{"num_hidden_layers": 21, "hidden_size": 160, "num_attention_heads": 5, "num_key_value_heads": 5, "head_dim": 32, "intermediate_size": 640, "vocab_size": 2048, "hidden_act": "tanh_gelu", "norm": "rmsnorm", "norm_place": "pre", "norm_eps": 1e-05, "positions": "rope", "rope_theta": 10000.0, "rope_fraction": 1.0, "qk_norm": false, "attn_scale": 0.177, "bias": "none", "tie_word_embeddings": false, "parallel_block": true, "init": "trunc", "init_std_qkv": 0.0375, "init_std_o": 0.00578, "init_std_up": 0.0375, "init_std_down": 0.00289, "optimizer": "adamw", "learning_rate": 0.00139, "lr_mult_qkv": 0.7, "beta1": 0.95, "beta2": 0.95, "lr_head": 0.0063, "max_grad_norm": 0.5, "warmup_steps": 218, "schedule": "cos", "final_lr_fraction": 0.03, "batch_tokens": [8192, 16384, 32768], "max_seq_len": 256, "doc_mask": true, "train_tokens": 254200000, "max_steps": 16385, "dataset": "wikipedia_en"}
Each number is 500 + 50 x the weight over its row's rms, rounded and kept within 0 to 999. Layers, rows and columns count from 0. Numbers have three digits each. The size before them is the row's rms in percent of the matrix's.

# up: layer 10 MLP up, 640x160, rms 0.105, rows 312-491, columns 64-95
# down: layer 10 MLP down (transposed), 640x160, rms 0.0984, rows 312-491, columns 64-95
up312 098:515483511609558509473438491511523539465576485564493466530563444567637482527523515474395519436479
down312 084:472452512471475510563511429465508566501478480527501498535510455468485492458505527592518493400525
up313 103:514463520492531546548460590488470538426533482538461519518444563546485470599449579468577577590560
down313 100:549538474483465539535537435488531495491557427457535424527581505423487567470468490539581430516538
up314 111:538477549551546526455520460489590568586579510528494422445481452521515590564439493575478497563472
down314 108:523454468533462441530525413413468631487612487486529548442452512401549548513561532493543452514489
up315 112:473446438611511550539586449520582526522615441511460602506496550505497476534416524512509580399459
down315 105:520577495480457441561528605509500501426473502559526477536480475538522551495518471436515480582453
up316 105:495428536615550568529548551492586527507529530462481495441390513497475530509514498515423547460507
down316 114:546507563632524491534505553484553475423436496456482523456424597414528488481500494495470500458501
up317 100:561442487483434556559454533457526522464585435591526554448439554544508558554441535519481421503498
down317 093:416547469457557417454413474572355476477488581506494552480635505493485524530587484561507508497463
up318 104:546454511563484504470431497572537505463546450558545513504432435572508600632488518478490413521509
down318 100:527447441444480510513438411428460558578526476457507488536502589516501381498502504432403541480505
up319 100:533540466480525522406516571453556531468439493432405523534516487438459587529397447523450518585449
down319 096:471417474527487417626471408580527604484590463491482451445491478537629420409562509491495478523473
up320 075:513382381541439500498565518451460577474516477541467524527452543541596537534440507497407489466403
down320 104:509444478540492540482573497486505621451527371459444497525529511541547551596447414442503545473459
up321 103:641509444584531561442499431406560526513579536494488503457478540532493667537438527546561578526422
down321 119:548468499540545577480503474406506616531461552445437465574531511453532546514445535451519468446538
up322 105:516450557468490454480479474440494508460521463439434568492444526427558518548405436391546550507459
down322 098:520434522510548495541550579422557463428479454494442566470560521540490440467449456463495640504503
up323 102:483490477581513531392501529455553506521540446464508524508469460465562562487401523519434463491516
down323 092:480453469513483550532474513500372505508412587515521519447582521497474473501550594449469541522574
up324 100:459471429503538467555484375480483539481544447515448421456478512551538406556382418449482543554486
down324 093:503431505437452515437478583501493531487513557460460449473539405517562638595558536468516473419449
up325 109:488407445505574474500513565505515546452470504505479450481506428484520470524365466476488563531594
down325 101:520604492487430573472579512568520491620555579506515576510504517469476466511460465584575493433603
up326 114:492452517514426451487493483485494566451556479571508542535538497546595456582485510506529590448503
down326 107:456453489407524526454559545404522505467511498516398491458567455464467549531406535581480518509457
up327 109:514466448548462613513502569536553546479501471450446459516503447568521487497480498481442583601531
down327 111:429573444547507492541474525477533433499435441476516521536466461516505537562459486445518558506425
up328 108:601519556508520588539439511537450514492543444550522526504454568431489511559368490512463442601442
down328 104:511484516519398507545469404614386328441452541513414436410553534465452521498499506418537471535506
up329 005:502546515500542511461470534407463458514544483578446489532436439531489546455465415460434539435461
down329 004:503502477464580532493557566579572439492465526402515514476584497483533532488450542539493423483596
up330 118:447511519573489604433528522553464526508509444606526544496433406457544485507424497554487417587487
down330 122:492414589475610528465450533474572557515478504444518456535484439560502423497450455449389536504424
up331 102:529532415515486482517559525396515531475557465468420444566426518532548556564412472508429570490518
down331 117:418520469592437625554495534460462591505562502532483564553439565467471537537473539482536534426501
up332 106:449471415479434490549436380357551538582572487497475565534430569447468456499486424469502494576441
down332 105:409511504497489528557511572459467551494521542463493592424494491523456535542430376498488630444484
up333 103:561425393521535548560501471478442594531615450510418509638491564495494522523505518425599542506414
down333 092:505465491492488523493581437465494506586530533511559453503510472505548502491430460564527545536536
up334 109:552554494547439469479512576477559535562526481489455437503441482523499616494451576539465515584376
down334 102:494543568487521511552465579551403447529533517523557505427582464527555497464489452442429561510575
up335 062:518430489490485564511585492435514552442557395492482498562462493600595579554399514504434525527415
down335 100:522458492503494551487574481421525572466539392451447485517498487546557512586449458492451568519431
up336 075:535467528532483593619543456527475574407570386462452493546438471642600460463456480475513629479494
down336 107:558442484529471575546561480499484572476564370455431492524455507566541577576457455489477564554458
up337 109:514513433562584554530552527502496512402479478434495536489491453453508558514470412518511513447483
down337 091:514493494508441505524482524490466564561472536529520545479466517470467558478503521570443500527570
up338 099:657431476649525569493554406575468546551516492491503547485541472496509546520452557514486507480519
down338 086:425521523405438473533512594456561496511526449590560488495593548536545485452530410513517549557492
up339 087:549449460517534561480499519425466503421508434583476497533436465517625540546483585453534523521519
down339 099:455437462525519521485507407515483578485508422514474526509483505580492504509471543519436540592471
up340 061:519483428522493556485578524500471556481535420494471540470505497503544615575501468473481538519489
down340 106:486521451528491579474572493476512518431548395497464489476485493576587536606501422474473582519467
up341 097:463446516510481549496518488546427453440488452583475513481506433404534519488501498515505521440506
down341 092:554541440539445486512512541423544661446466506433489459519449511539571523616468486495512509599486
up342 067:462484409515416527557523472546514537478529435485423559493469510488570486565516470507503578570468
down342 111:489476457562517579511586493518494516439561372477428498467489507529545554591472452486498548514487
up343 106:618543512565433647532569478476451578538453461472489525454403535465541448571486470497577530554551
down343 108:439505428488532498418560581503529478438544522552564450423465477467454455388546475488564527419534
up344 108:545517491546437557477499463491589516522544491534477472481451504451480574536463516557481511434505
down344 091:517474478502536498527543439570415539469486479473481440457549439556542544470434559513548549461426
up345 112:504487515602405530481565536479376513451580487461496524556458498590516522519418565488417482536552
down345 105:494432512486519407522528464492574512459429478548519452536382548529391523478488533612529470469511
up346 106:543527554586465502468555422510432538477588476599560480447461500542543442505472493455571478473464
down346 103:525409483480486517525468562540506575472531479415600492511479546500515459421502517483479486476521
up347 107:507561422506535499519613525550452595505611388479570471493493524522498538595511512468571506430484
down347 095:452514464363442511540535462549473442623525376521472440485619500512424540429476475468552503477446
up348 102:600479495535445497473489590414438503573570489418565497507564506593535649509538446457474459497594
down348 087:436494558460587447470519583527524595514466543555577549507480481441455449506501532515484524480568
up349 114:539516576579431504449538487555518505518501484487443493522510408523472516437372502496559451541484
down349 116:489481560508443584524516499559560432544555535567565464499501445461467507501493531459447470438497
up350 008:514426492540454574510453488559502407538428476496555553495500573486462544502559466475555545581467
down350 008:514564514459488429460537483464492675495575531520424434516497467543472416518468483508466495446552
up351 007:533449432509487503491535444542530428500497509536550556466491628524459547497537517521509620531488
down351 006:441454534536463511535464535496473503507482533507449395526501457484478448529498473459487473546506
up352 101:543455437549510501477479538426599527555556451511542497581511424507502577532448598463475398581596
down352 099:539455478430588508523470560534446484529457492505461422538456485466409571431438542482559451384572
up353 108:514362516451481467404579474429511544559501428462551510552514481517543510532495565493485471549565
down353 107:477514518630508537459475459502510438485492503501521555529480413470548495618624500513530466501449
up354 111:413486487567478508545508443421505532455540462454438527538570545583505549512538522434518526554561
down354 106:488517391512584402539512527537553605458537380511531502574447493535523523549486490520554506533573
up355 106:582515421481524578482494574426502535494456454468334507512545511430536486502460430491459529455481
down355 112:536435563416532557460526463506594545562467501500498490511511572424507555426456514629468536524462
up356 103:659493468538445486363510580477569546549511414481497455505527488611487499588511443423491459545532
down356 098:491514481462448464497477452494435477541419497555533487555408476606503518420403428564518568516487
up357 106:453480523522553530525522498460503517476500500477503518510406463585608565488431502469516519528511
down357 097:477551506516605466448480558453497377506494539447487456463438543510593509442500421623515506570462
up358 087:554487476498502528506504550427446585499525452476501549512495440528555467527491484546499523518542
down358 099:474469477467548545432496564445494582435540411442488512487400447545547496564455494465467575555489
up359 108:512431465490455554540378474472550635555583508521628516477460519436532498492512528473490491504375
down359 098:524542487536479509476467430410553485459446510513400490497520517561492504510550538582576465502434
up360 103:491550506524508476470457464499470518514518425589539462475561471523517556533480547458548518470366
down360 094:530551455486505468504632474519524354542533563492455484552455467521501541520641490494423380505492
up361 097:535510465488526493425573390468532529441504372632522509627511518532492494574558499511525516427419
down361 107:533490521561457512415411519467545583487478584546462514529523385522516495533481548453453516448497
up362 106:528591424511469550506510463457534509519497415495453513565506446498469604571361535439517493531495
down362 103:512513460587564478471440497457464537569494455513539438481522541506536542449497453559407509469564
up363 097:533478434573536532503442517524473567473556452553536443473427462506505584551466490537561439494479
down363 096:515495499510441507511571488386509476526519482487553500537485475508451472349648519537567501478472
up364 101:461469502553500529475577458465460633558483482552434544455516426513479569597462502565531485392477
down364 109:559497490454573471450421568523535350518500504447598503551475537426523480392563521447447549619528
up365 101:550550530507546528415473396503586549486535405488376400426508367446501456547478421510517520469503
down365 092:453424426437490484549525569491510461607545483447542555457413540471513544569534477476500510457565
up366 121:464523567503495539430514513465514531501562477469492529576462391452497506585458502533509525548456
down366 124:458475421505464569474539448510499504555495458496525488428435442445394495433389479541506542642559
up367 114:489380581506528516433557555504554589486497522483501467443530550487491499566456441529401409442512
down367 135:609514542460484548501475566461549523499544486443527518506477509498494519510514551499550478489496
up368 109:491539466472409511424565474471470544508523492546503550474502445470551521563504412441486430434579
down368 106:458451480512512440460508402495525541538500548540493553445466448589559522571527559429568562489462
up369 115:489533462516416491477440526451497535516486452464480474517460539538536508608532560592495414545543
down369 119:499579525511437515526442553514487540655585537511544562497512618588527519480507454489519515487561
up370 095:490472501563548550418553475517472529523582492536535544496449486529553450581504460530573447520488
down370 115:489519440513472493452567481567518599495536457470517447459455485464588522564522562463467493442544
up371 060:432447447529400535493539443503510545446512458527483522535468488514569482587480428508422515529455
down371 100:497443467513482591458589481466511533460510399492445497520485502548544508578454449513493561507438
up372 109:500477433512463602512505522489482560543578492496415525534453434588531486582525531446504519631449
down372 108:518448486531546480507518589489541551502539404512517486545384511484519515477589503480377597530531
up373 109:502441431601394513421592523452501538433570494364497439563486520474486488460509509500566548505428
down373 100:391548404418444495415474402542458555456378430547481436596495464542470529495474493459538485452471
up374 093:484515534567491608483601437514482481551488468473512509414462490447451438565430368520414451449537
down374 087:555479423353510378471477536577461483436517482575497397494435463474580494472615573493498498537452
up375 103:495505496558477513503488430501540592468544483598423539487543433511483479550391450561451506449494
down375 095:462548512483484501508467530444514572484479549506520524426469555491513492454620499481531551514559
up376 105:421473504500493499548460465536431486539556473482526585582443531491541548551491409363521555418464
down376 102:566519446527589499447520566578500523427598443506611530555476558507668448475557566489414479497546
up377 005:441463517474526550591459551550518397499508479542500569540486460506501534449557608550488497586558
down377 004:554490501498456498462487484452521535590453540457545439425509528427476494584485376521542515457506
up378 099:568578446465507521482500412554401524523544488534559474506368441415476569536436485459516491497496
down378 084:384567440442470510503522465531457441471501445558497450429564506512443493507467494555564498394580
up379 068:530484482509514581505532485519520584504580438527406520479511487535596511561519415477578529519428
down379 102:472462489549479588465568479536509537467556421489440486482442466574513543609440433457523561512431
up380 007:482456434575423528512547507496487482578463481512558506432493529503517495490468471370414495503405
down380 005:516635541456523473464440477475508483497570496531432457556476488493449493509526569582538501538562
up381 067:504429402487541528548529471534462609480579421552507528554467510578622468517483487469476509495504
down381 107:515473496552504606503598481470492596437533383537471481496466504525545556585456465459510575511462
up382 110:476512432549469490394532429505540540487536470575440522566381552463526530540508500603575477523460
down382 096:426512539523526522526489465499402525454549445503572388483487540464486547420518488502462417469477
up383 110:503509451525418525480514456467488541510485468425473476493489532455531478549467492518505499413555
down383 104:453473474450556456549491495481572519480562534506528547436513540447495544480439518513502562516572
up384 107:489504504571481582386482470524501551551520483499522452450430509396546585547512480442615449479581
down384 102:483441441458492464481464427481508377552529577464542515482490585547536484509543560520483416553456
up385 111:502441537479574595487480453497468543557565506411514549480469475463503658513450557487426492541461
down385 101:434445440470508573461508433501531460414428539420530484493496484463415551394468510547553514502516
up386 108:477471506496476530463588436442438542498480465522511580541446517473541534538494452480500458574507
down386 096:436514541501572466422568523561507421429509553555548526462578474464459535410560557521490480517472
up387 103:546462516512442486490508568486491541433468392526450520512438524461472545520503487571399505571520
down387 093:403463478436500406536482580425476560401525439460494471448434510541617498468565541408465551467442
up388 105:504430386518613487470507432384542542485557431504443427436549612532515468478431489428474473487488
down388 102:539484377414495524421536488472579509509452569527520508619468500564552531474513564519518501509493
up389 100:469519457496492508449453500511537483486557506566487486536585518499502565518548456493413558469395
down389 094:499519506435431544561530579592504523473433438426514599541401523593509519457471493442529463564569
up390 113:549452457489494435484564512458375532467520476508421534534505519465544520638437435486468468524492
down390 105:428443532537420559538453472477561545523528563436537528548447450513449507466474558474475556496513
up391 108:395532484627497540470561512524502561521534467440416547547485489543478564601529439517529552464495
down391 099:452467579474425555519533578524492600545537545548472530488467501433465457518507494556505521450522
up392 084:475522440474484579521474458387548521449554497464517497499433503453581550607520539497504614562476
down392 098:480418435422454577465521457379496589437533472501545527552460507500588468559482436474513506463522
up393 103:466529476496480447505516426390508513541479447479446570598534534546541521503535515542518541552528
down393 108:529424403502416583547413483462485490501515502525457498539456476550571514497550479473508560594453
up394 104:458515490545469551514526531509426557532526475443491524515439526505558535507474582464434431525453
down394 101:471546482523544504494537485553515576545504494595559528551526575481490521447562536564558465520436
up395 107:511568427606512486441575567538527573463586524537427439491554509573528567564521521511500471564544
down395 105:499453478465484550584492457486411525451410519497546481507516536534602478470556484499502487462509
up396 102:433458517470506480614460424486566570428478446510468514506513501487556570515477418496511554402443
down396 095:547606523524515564453472497556492538463539521544490530484533387454464486519544469575493477526468
up397 098:605498481486425583480457413454510504456578479465432394426510538515503585484437478366550548506438
down397 089:552442581492511484488528587446549578507432514480505508570475488482429469539534517575421522503584
up398 084:477572470567422549383554481521550565492538441435541467520450452527500516583478452532494468459446
down398 107:550538460511465594465523443499539551440581398447470481469532484524534564564513470465529504503440
up399 113:630516533511522537468571350517461563501498423512499487514571593622483523622491460533410524515523
down399 105:470438466408573584504533534499539478402477531502507534459498461494450495448451446396562574464619
up400 106:472389462596433515537533450486528571479546573528472554567510605473590508538486504410477506491455
down400 098:514460559486502509582552525485493471419512525475518539515567483485432524487448552557528559459439
up401 108:557429529507486568598520530502534516446462492513437504539465482631556518473372547384521633431513
down401 105:515509534510467519471423520527510465534493504505487553560486542530526469541515472537410515526444
up402 099:511474472514505536522554456516483531541553512462531524514446583575516529576473532492635430516523
down402 095:533460429474421528535440554415496603522497474553444519422514555510524509516524575574452494510429
up403 063:518447459522522513510495461549532585439552451440447527540438431544584457583419449490434568535463
down403 098:513467496509509562508547464513525556462565401443432483504474499581552505601475452502490564559479
up404 093:491426425643489475421599455467519496537601502455550503485456561483537476548452488564494478478428
down404 115:527464464520595529474571509444428607438511551475513573477508559501565525478438440464474542428516
up405 110:555489567461511567503617453521452552459611445568485499493452519573546548571497521428400502477500
down405 097:480531511495565479491535500488478484459486450504500469492543506526489478434526515483482529514480
up406 069:526505452501474499525489457538471564439514397488448522533445477520535531509498504487443521472434
down406 104:525481451523487613489595525483479524434486357485418500483494505542586568582498465467448549512447
up407 108:465439447506495502528605506472548533527516534415482494530424583459488523507458473480468448452466
down407 088:464454550578422585407559409532506544499550587575532449495554468495410509462494572565564479366426
up408 101:481476512577523510480496420455597538454492484460434474540530556507633456533471495481563489519553
down408 092:472486475519468544517501448452526588511496461532487493534485520465606418467481471428638501499607
up409 099:461472433436417527489493464377510538556470554439464521502482509502469467484511372490476521497483
down409 089:517477546467566531499618546508541518413482548551526460524522490552428465501545493548513484519530
up410 006:391433475571449565470487583505427423553449487496499531484498532428542519473560474424490540552410
down410 006:509590518360530456472505428481546543494596472513497416485499460538444551562380507536491470509566
up411 111:585496447536515451435560401513542543454569476484550521503456451582599501547474454458516549523485
down411 110:516445474497437506597464443470476597506580466448556500515488521534413509517554517482579504545557
up412 101:426458482496516585476468504448549526490515466451551447525468534503512528543486477486606526578572
down412 098:478568485556438564640494492493446537380468539463438514491520456501553550584508531457503622481468
up413 102:528538499467475597492546510389542518519465465500502451524427449506476523498440541599469495600444
down413 096:514440483521548529477389463547566406562445588476470508520503461500511483545453455511588490435586
up414 108:532399491655537436425584521504519559476532432546464513545417457471491464539461361495533526411506
down414 098:538445523616532432557428511516474481569514439480487470546431441515483468480436429544488484541544
up415 068:522493497593581579491538520457546608539560438543524530536424443481594585530446470493488533470453
down415 095:526436477565504581497561465453490592490584403470509483518489483591529529579428457487455552522469
up416 111:507450549517517567467603526414547535566531439499548476489482417472595541580480544567486565460555
down416 107:559560446444627404509495511531460555507537506564558539554614501493494391545546534527525501437401
up417 058:478352442568389551479549459503431519482503432528458558554446526483588571608499446446478572496465
down417 106:511454448533511591491570480452499556467561383476459488509464500556564538598425423474522526524451
up418 107:461358532528533499486443439419567564572544516496452531520440480549537557499362487415489628453481
down418 101:506506534449518483529540508604490420477529518535492540503491432490449448465496439611473528606382
up419 109:544478502595483525475476475520561541499548515468482542485464440527514506514495500536427560576406
down419 103:522546575470490534467513455488505618516509533470449459577508518521457445550438547489636515379540
up420 108:488467421521489497455566471504532541466515476454399526467444532569554520470485510471464445498446
down420 108:527616462544450582434548464537537499516531483515441463523462507480517529548504505513547446505488
up421 105:537432534524466510486481438518448543415617538510547501506483550610514437548489477435498541484498
down421 108:478572529563522458472471504417378416409491526582526497493535573495579518442445524536483496382483
up422 099:444402503576390536556494538533590504491482433489413510453542425509477447538437502473486491462551
down422 083:509607450429475415481465442504433523521556516522546438541478558571422598504494570523527454474471
up423 108:509528493598427653573544511468459556616509459514502504470532427537558473563465456565440512467572
down423 115:543509427558553586505479565502516483463476570533555429507482437524462543496441524451448527523508
up424 093:468449507448521495482526537450555538470485432521540535482478549575601484483372545429480500517382
down424 122:535507546546515510453533537424532597479542452449476535539449492569577507603462440516496493540443
up425 064:503451428498476585455523497538485550515529424578473502564484471558632581588447405417480545532506
down425 104:512458464531513590472549468475498568465545376513438487486464516541542518595417436493486555521457
up426 109:539472457574411578474520483528490528517606502470491518459504480504483534551495518542456525550452
down426 104:556556502498425498451633431460494529490419476509597439515495529516538564439550451471618500452498
up427 102:514484500532482488572490405539492534518473436594474443576498561592535527559428412523399394473476
down427 092:514526504479446427434495475510568504545451538494537478456574408609486390545522468469459487474578
up428 112:624456470536484526508441467477515524509491391409471476560504453522549515554419539539400490565468
down428 114:543409517506486508567490485476575544571451469423429608493407503548511471384481479478505495525542
up429 097:642464572500448572494566414419481566577532420448456413573525480480453473508468517558566522569467
down429 106:449484397455489441456449561511486493502479521584516513541478419491563500411440464463494516466519
up430 061:535454466524465531501524464485525592517570472517433456528446488613599509552445462493419511536434
down430 103:499457488527461589477547486464517559477540393488431472508467503554532524587476473481509544532450
up431 105:555473465510562510540463455474478479514568416444525529541481400424551561505480525436396474483465
down431 089:457495519489459415422625511468526441417527579485477404603486546478540437482576525517429533566557
up432 102:460517513521539509474562513585442502476513502567591515515358503449474513522504507555554489552501
down432 100:473541500595593415529507502545543471478486601533476562473455525499516460450452520523511548554577
up433 102:551526535445522563490616502419504534447479483519495492494445499511548554468417509413435358599522
down433 092:541602447434521401435482506405539357482457457559481507427558458508613502477514575438481445518497
up434 105:509473491503528492590546579490476552475612464574475609528425565487568540487470517452463506483494
down434 116:510506461487574484569470452565496555538563522424495496540571485489599532547461445464453462497500
up435 095:570486492517458485420537492512422499420460363407440509544483418570501522534484418573517511542486
down435 085:524422439616577495577505491511574521492576558580454484570485546463564488548550527498485514522512
up436 110:452459425498435506460508469405478544503518415434472526471570487577547558541456490498502455581580
down436 110:532482521547489508595471493511438562433509577533546412520531455505460483523512488354458379385497
up437 102:488489481552394529472512546462464523483542418530615577489542549548559514615476452532574497509470
down437 108:435451536501480557436494514510472461446526525409578382540554432519637522532537582560444597561490
up438 104:447516473593465485419576493553485548460496457665361496527514477534560513526465505568519512521457
down438 101:525527528440559517454460454566553533546515521472502545470552503568464421529513465460466522498559
up439 112:529511485543456521420452488508540531468518467497418554495521461558524577572456493516362481591520
down439 119:516541523502406465517505460473507501514512503518452491453507477400542628575472540446481460513569
up440 110:553467465552492447490521555488632501588577534484492495489505472569511541471498572450526458427460
down440 103:457634482472534591582507488530517498503414466475494482475467466454442460468545416542531478535515
up441 065:530464482534490553520565476442458536498510429508431527575460452567573571565476558520439493529494
down441 099:531464485522490568481586482457473596482511392473417473524445483572542515584471453512464545538446
up442 062:563472412536497514500525458468474572506587403562435527538484490536602497478476569473470485519475
down442 099:532475485541489566450588503437477585462532367517463482492508507543565558583477498467512552523450
up443 101:423484432522562512500530555476412552500596452557441510625459446474592514554531440410490528507479
down443 108:480502396521486482534516443452443582510506467530473466531530546542569506538544469452532510499482
up444 094:443591518455611495534536459498527521451512470475430587479494564527546442519500593405486509562437
down444 091:567462415505392433461544443410452529462483519508550475502588565552552481528471454493386542514403
up445 116:470546527464390544492494522478501511506467462526431491502475469414492534559439474510490527461504
down445 117:458648543426516486523456571583548532433414440473449514508431540397506618569498492445467505475549
up446 107:519493422567515506453507493457390521532417500466547574488486434489526548579435469456487456486498
down446 100:476406443438455523558422460440514451542478431495511448541519443551404571461500547503497494542483
up447 101:452539434542427528486514441553517511506562505564531501501547508598578511523550598562472554470560
down447 087:475425602451513422553451546518525594579509481479624437566512460541515451515590527461457584558522
up448 103:465540441456488515521487520431480532493575491556460471568517467621541500562533514516514511568561
down448 105:513599525537544477454567557465549462469441520529600464555554471496492569480572446423487604517518
up449 101:552519481477537465447552528404500503369487485475463489576541429427477566476449494557426571499540
down449 094:408457471580544560477503437569530448503539497483503516495488457521411447515568502413549474532507
up450 095:590517510490408525532432414491544635541577415513516475587471508533474455485333426539485456491466
down450 103:488448605483476507434498548543497443421479590477518509410543434529427494486518427457621477540504
up451 106:636476468541418549426521499562503528508526462498366528433499502470487506554395394546486473537444
down451 102:441520513547496450597467493492496613422508485466454538499453605494537612486424477433531470437483
up452 109:607447473577498530396426439500528523477525510500544526526447518581531505562484507455561576486533
down452 104:471524563483505544476520583528506452548551478430479490495578539498510451512544492485468600464524
up453 112:467448492541520546584490485502377566484494455504500569568470528569580477563560427436503461518579
down453 117:560554417546588516482568474521435509493457581485521474524548465500528586498544560555612464408575
up454 108:487423498475468461453532385477552498497509473487489454410425573488492558535482456461553517453484
down454 100:454533429543472503610524612469481581518548537524453493498486609542549495622555420548437531518480
up455 071:545360505585505567477576449353500537410535397550447535499496552511635543515440487435490546444471
down455 096:527435480569512577433534433382485573509595416509480499541472510536568510618420440447507586530465
up456 105:433536457469463543454543461577485516536490480532472499475413388462510483597408549462507521520528
down456 102:518531443529491497478492491454469449500507486441497482520618495550375506558490494451555509477570
up457 109:411421498521491527522445527450547529555553481532411466551463515539521531539525451442458537528526
down457 108:428572486545425537449487443536579562588523550464461522469414523518469416549457451461597353574437
up458 103:424420542477402457510597467472528533475473383407503533473425402499535544558444534544480541421501
down458 090:619419428546487474560510502510442457510512498526530456541473577515620482519496573466482413526529
up459 107:441470530561518551370486527519494576445464451475507525491450518543549498554516433585453536513531
down459 108:501415488545542487576461504489577576510512425513413487442476520511504538494512485430438533659516
up460 102:515534613488453452433501467557515526618505443563477606482508482431633506578498481475478487449512
down460 089:496539539417548462524520513409492464516521574481439476518498510449383442463556432500474552567467
up461 103:464491514456401531478476575424480530457514485507487542516480493463527552480427377447552458470437
down461 103:477435460459497534496473479489483599501407443453517366507515492542551372535481493472456523399485
up462 102:523544494513488587494407529438580501433510515487462501573449426573568449573525510367433525549534
down462 097:452426523521528447523522540472478467429431550511476571568457387506543564488444554533478528481459
up463 106:442524461603475469429471465445573484538485505587435513485542519399510477520470467432520452514477
down463 093:533480501464451573510435502539492479483426425528525403537495518493457475517392484599546449498424
up464 107:509509479552506530607447514494516558457507556466436538439347455450483471542429469538476407425478
down464 098:482483419484550525607431455546531457496533534490583603484538445467530526537450512421520542488535
up465 099:574530489545562543604529499461458546486585549407420489502415494481557533528526560442447509546477
down465 093:498463486391499493518538517437542500557475497464567542412539636613549488456454440561573539507509
up466 110:532499461579444542483528418508443549471482488411468548550461474509576431539503451556511594471482
down466 098:506570443471514514513530499540501503549514477508503550511472462460422501502437544467510476489493
up467 099:456478610529456558414582544519548554439495500570536556505441521512494468512480438576442471485540
down467 091:555548457468517526499439510520401385494568481482456441440624489476561535471456619419516499498508
up468 105:532513409540555527430507458433549569416487388525420477548475511540523406476470434474496596514499
down468 114:518461540590521432507492483440391600491551437493503464490523556445545555565505540484433580520508
up469 110:528515512566488503451604429394472541574511481486437502455496486609495514543474424543500607397454
down469 097:536488445477544553531430508481577506422437602562476572421537491536542593479488430548449566479482
up470 114:605542468535525610415580581562463525480567451546394441497437426524494437527519518523451471430502
down470 106:500560473489496571479491456501572479538433495449484557501550460580410524489500558501561475361560
up471 094:514428578545533543429490495590527556601501457472569409487580448517481496567487349540485546489470
down471 088:510589356495491475525530483523569521448611547573418543535488457479479575458517653483496538442496
up472 103:512483480520483521414519478439463595478543523581519477483449442530459520499539469476551475559484
down472 095:505493541570479423488555547504492485416517502457457525534593477468469389591531496461488491478457
up473 101:555419587519460584512467505462534462478580540602513522496438517472473466549481468488510458485410
down473 090:425581497636440381525466498458477325515462494525432471557480407454433474554534515515545486513508
up474 105:496482546450502510545518458418598529411476484474417402543483553521469537629466477370573475491529
down474 097:543516425428515485500603462586524459464453492561544511508425484466501502532595525515404381483402
up475 093:478427427594552558605576500458450478532462485443504562496490466426558449518485441499444567472383
down475 094:534465454572535532498560463481465520478460423522582519487466552474560503545470449522457544476524
up476 109:449527491512537575571509508416540525410562424571536468431477500495507540635512513479408464486531
down476 109:493576494505569452471476518563557390381448503492472487466508465499454517491595536377433530468444
up477 106:499487560530444578478514543486566520524539480460501525571507559562507582585391487460510551464383
down477 096:484515494520525472477585428423481584537528517514372553499446520388597448473533496467541399592439
up478 114:522490482480523531430559499565465557526562535446453499512435517478536567603435522522551433500487
down478 099:559513526507471545468524489495473505578510544523378438466571503441537424498532564425416537546413
up479 102:609461571577568464496543465432597509475494453415492552470474527464524538522363519504456486453550
down479 092:520526476437527501484501482435367455537615611548500483600418498521440421454559542540517525507474
up480 006:531463464508561502562499487531543380458581505516500602535495523509452517488559572568552449559533
down480 004:463531539524394499496519510544541569513479474498538475432539468519483510529521406481474514473506
up481 108:433474485467585536552487445480550514457608481444380404499523560472495558515427435428544507508487
down481 100:505456509463623506531577566447444611505511448520516472531552489496508510525389458555479455497628
up482 105:459527424523490533405565481548476541530549500500446485464497462426477523505493414490477496499501
down482 096:441555471496494512478496454519497503496568377535517535543546503455438442566444543495553421456497
up483 106:554471457541477616524441531535467525483549497513472509465413478577603491597461466522504461515538
down483 102:446540459481521534431497508527417460483597508439447492412553479529609539573535623526580405602526
up484 104:449559463514448564543471432507466523474500447554535498552498415445458542485366500506509436434449
down484 093:485499439474570461548432552485488535443453403481475498456531415563592467457513491457591498536550
up485 109:502389485595432515432625494512464536511522442532519536523548505545476459549420422503448491452471
down485 099:525511374465560500473603469530459607592500457487530500543504422557535506505513536578438503526565
up486 103:531532465459513553501419489535481543470475516617430542517424478532518495580544455544497457472491
down486 102:465535384499492497585527529517543556518419385495572420523477547487478557514529525511514522484551
up487 086:472548460480488469474517559539491490512450527556381519492445472516464452568561548433499509515566
down487 086:515488540541496573474506511526482541514604401480580492482577505519545539437460469443441527503478
up488 088:564427561570498560498593515470461572432556479494491475651510457526564556504457425463452550495512
down488 102:516520486570478583471533536512515553452541425537413585625532452542490571593435463462403495562507
up489 105:459442448606529510421531438557426569535616463582488487480487400574553507548364514485566539514498
down489 102:475491448492475589554345435534576530544458473541479402520514468524484524461488463518497479484503
up490 100:461442506435590538569549472452451538519497367548496433456469531480488513553569484444534494495467
down490 108:560546560549580454464503518526513488497473517423524533555522500459534542573495576588455511519530
up491 112:528489516554456593500506446481540523484476427486471430589320452557486472416440515529579488528447
down491 114:412456514446570548535519434489449573471538509525603509493478501524582548543534504503508537474560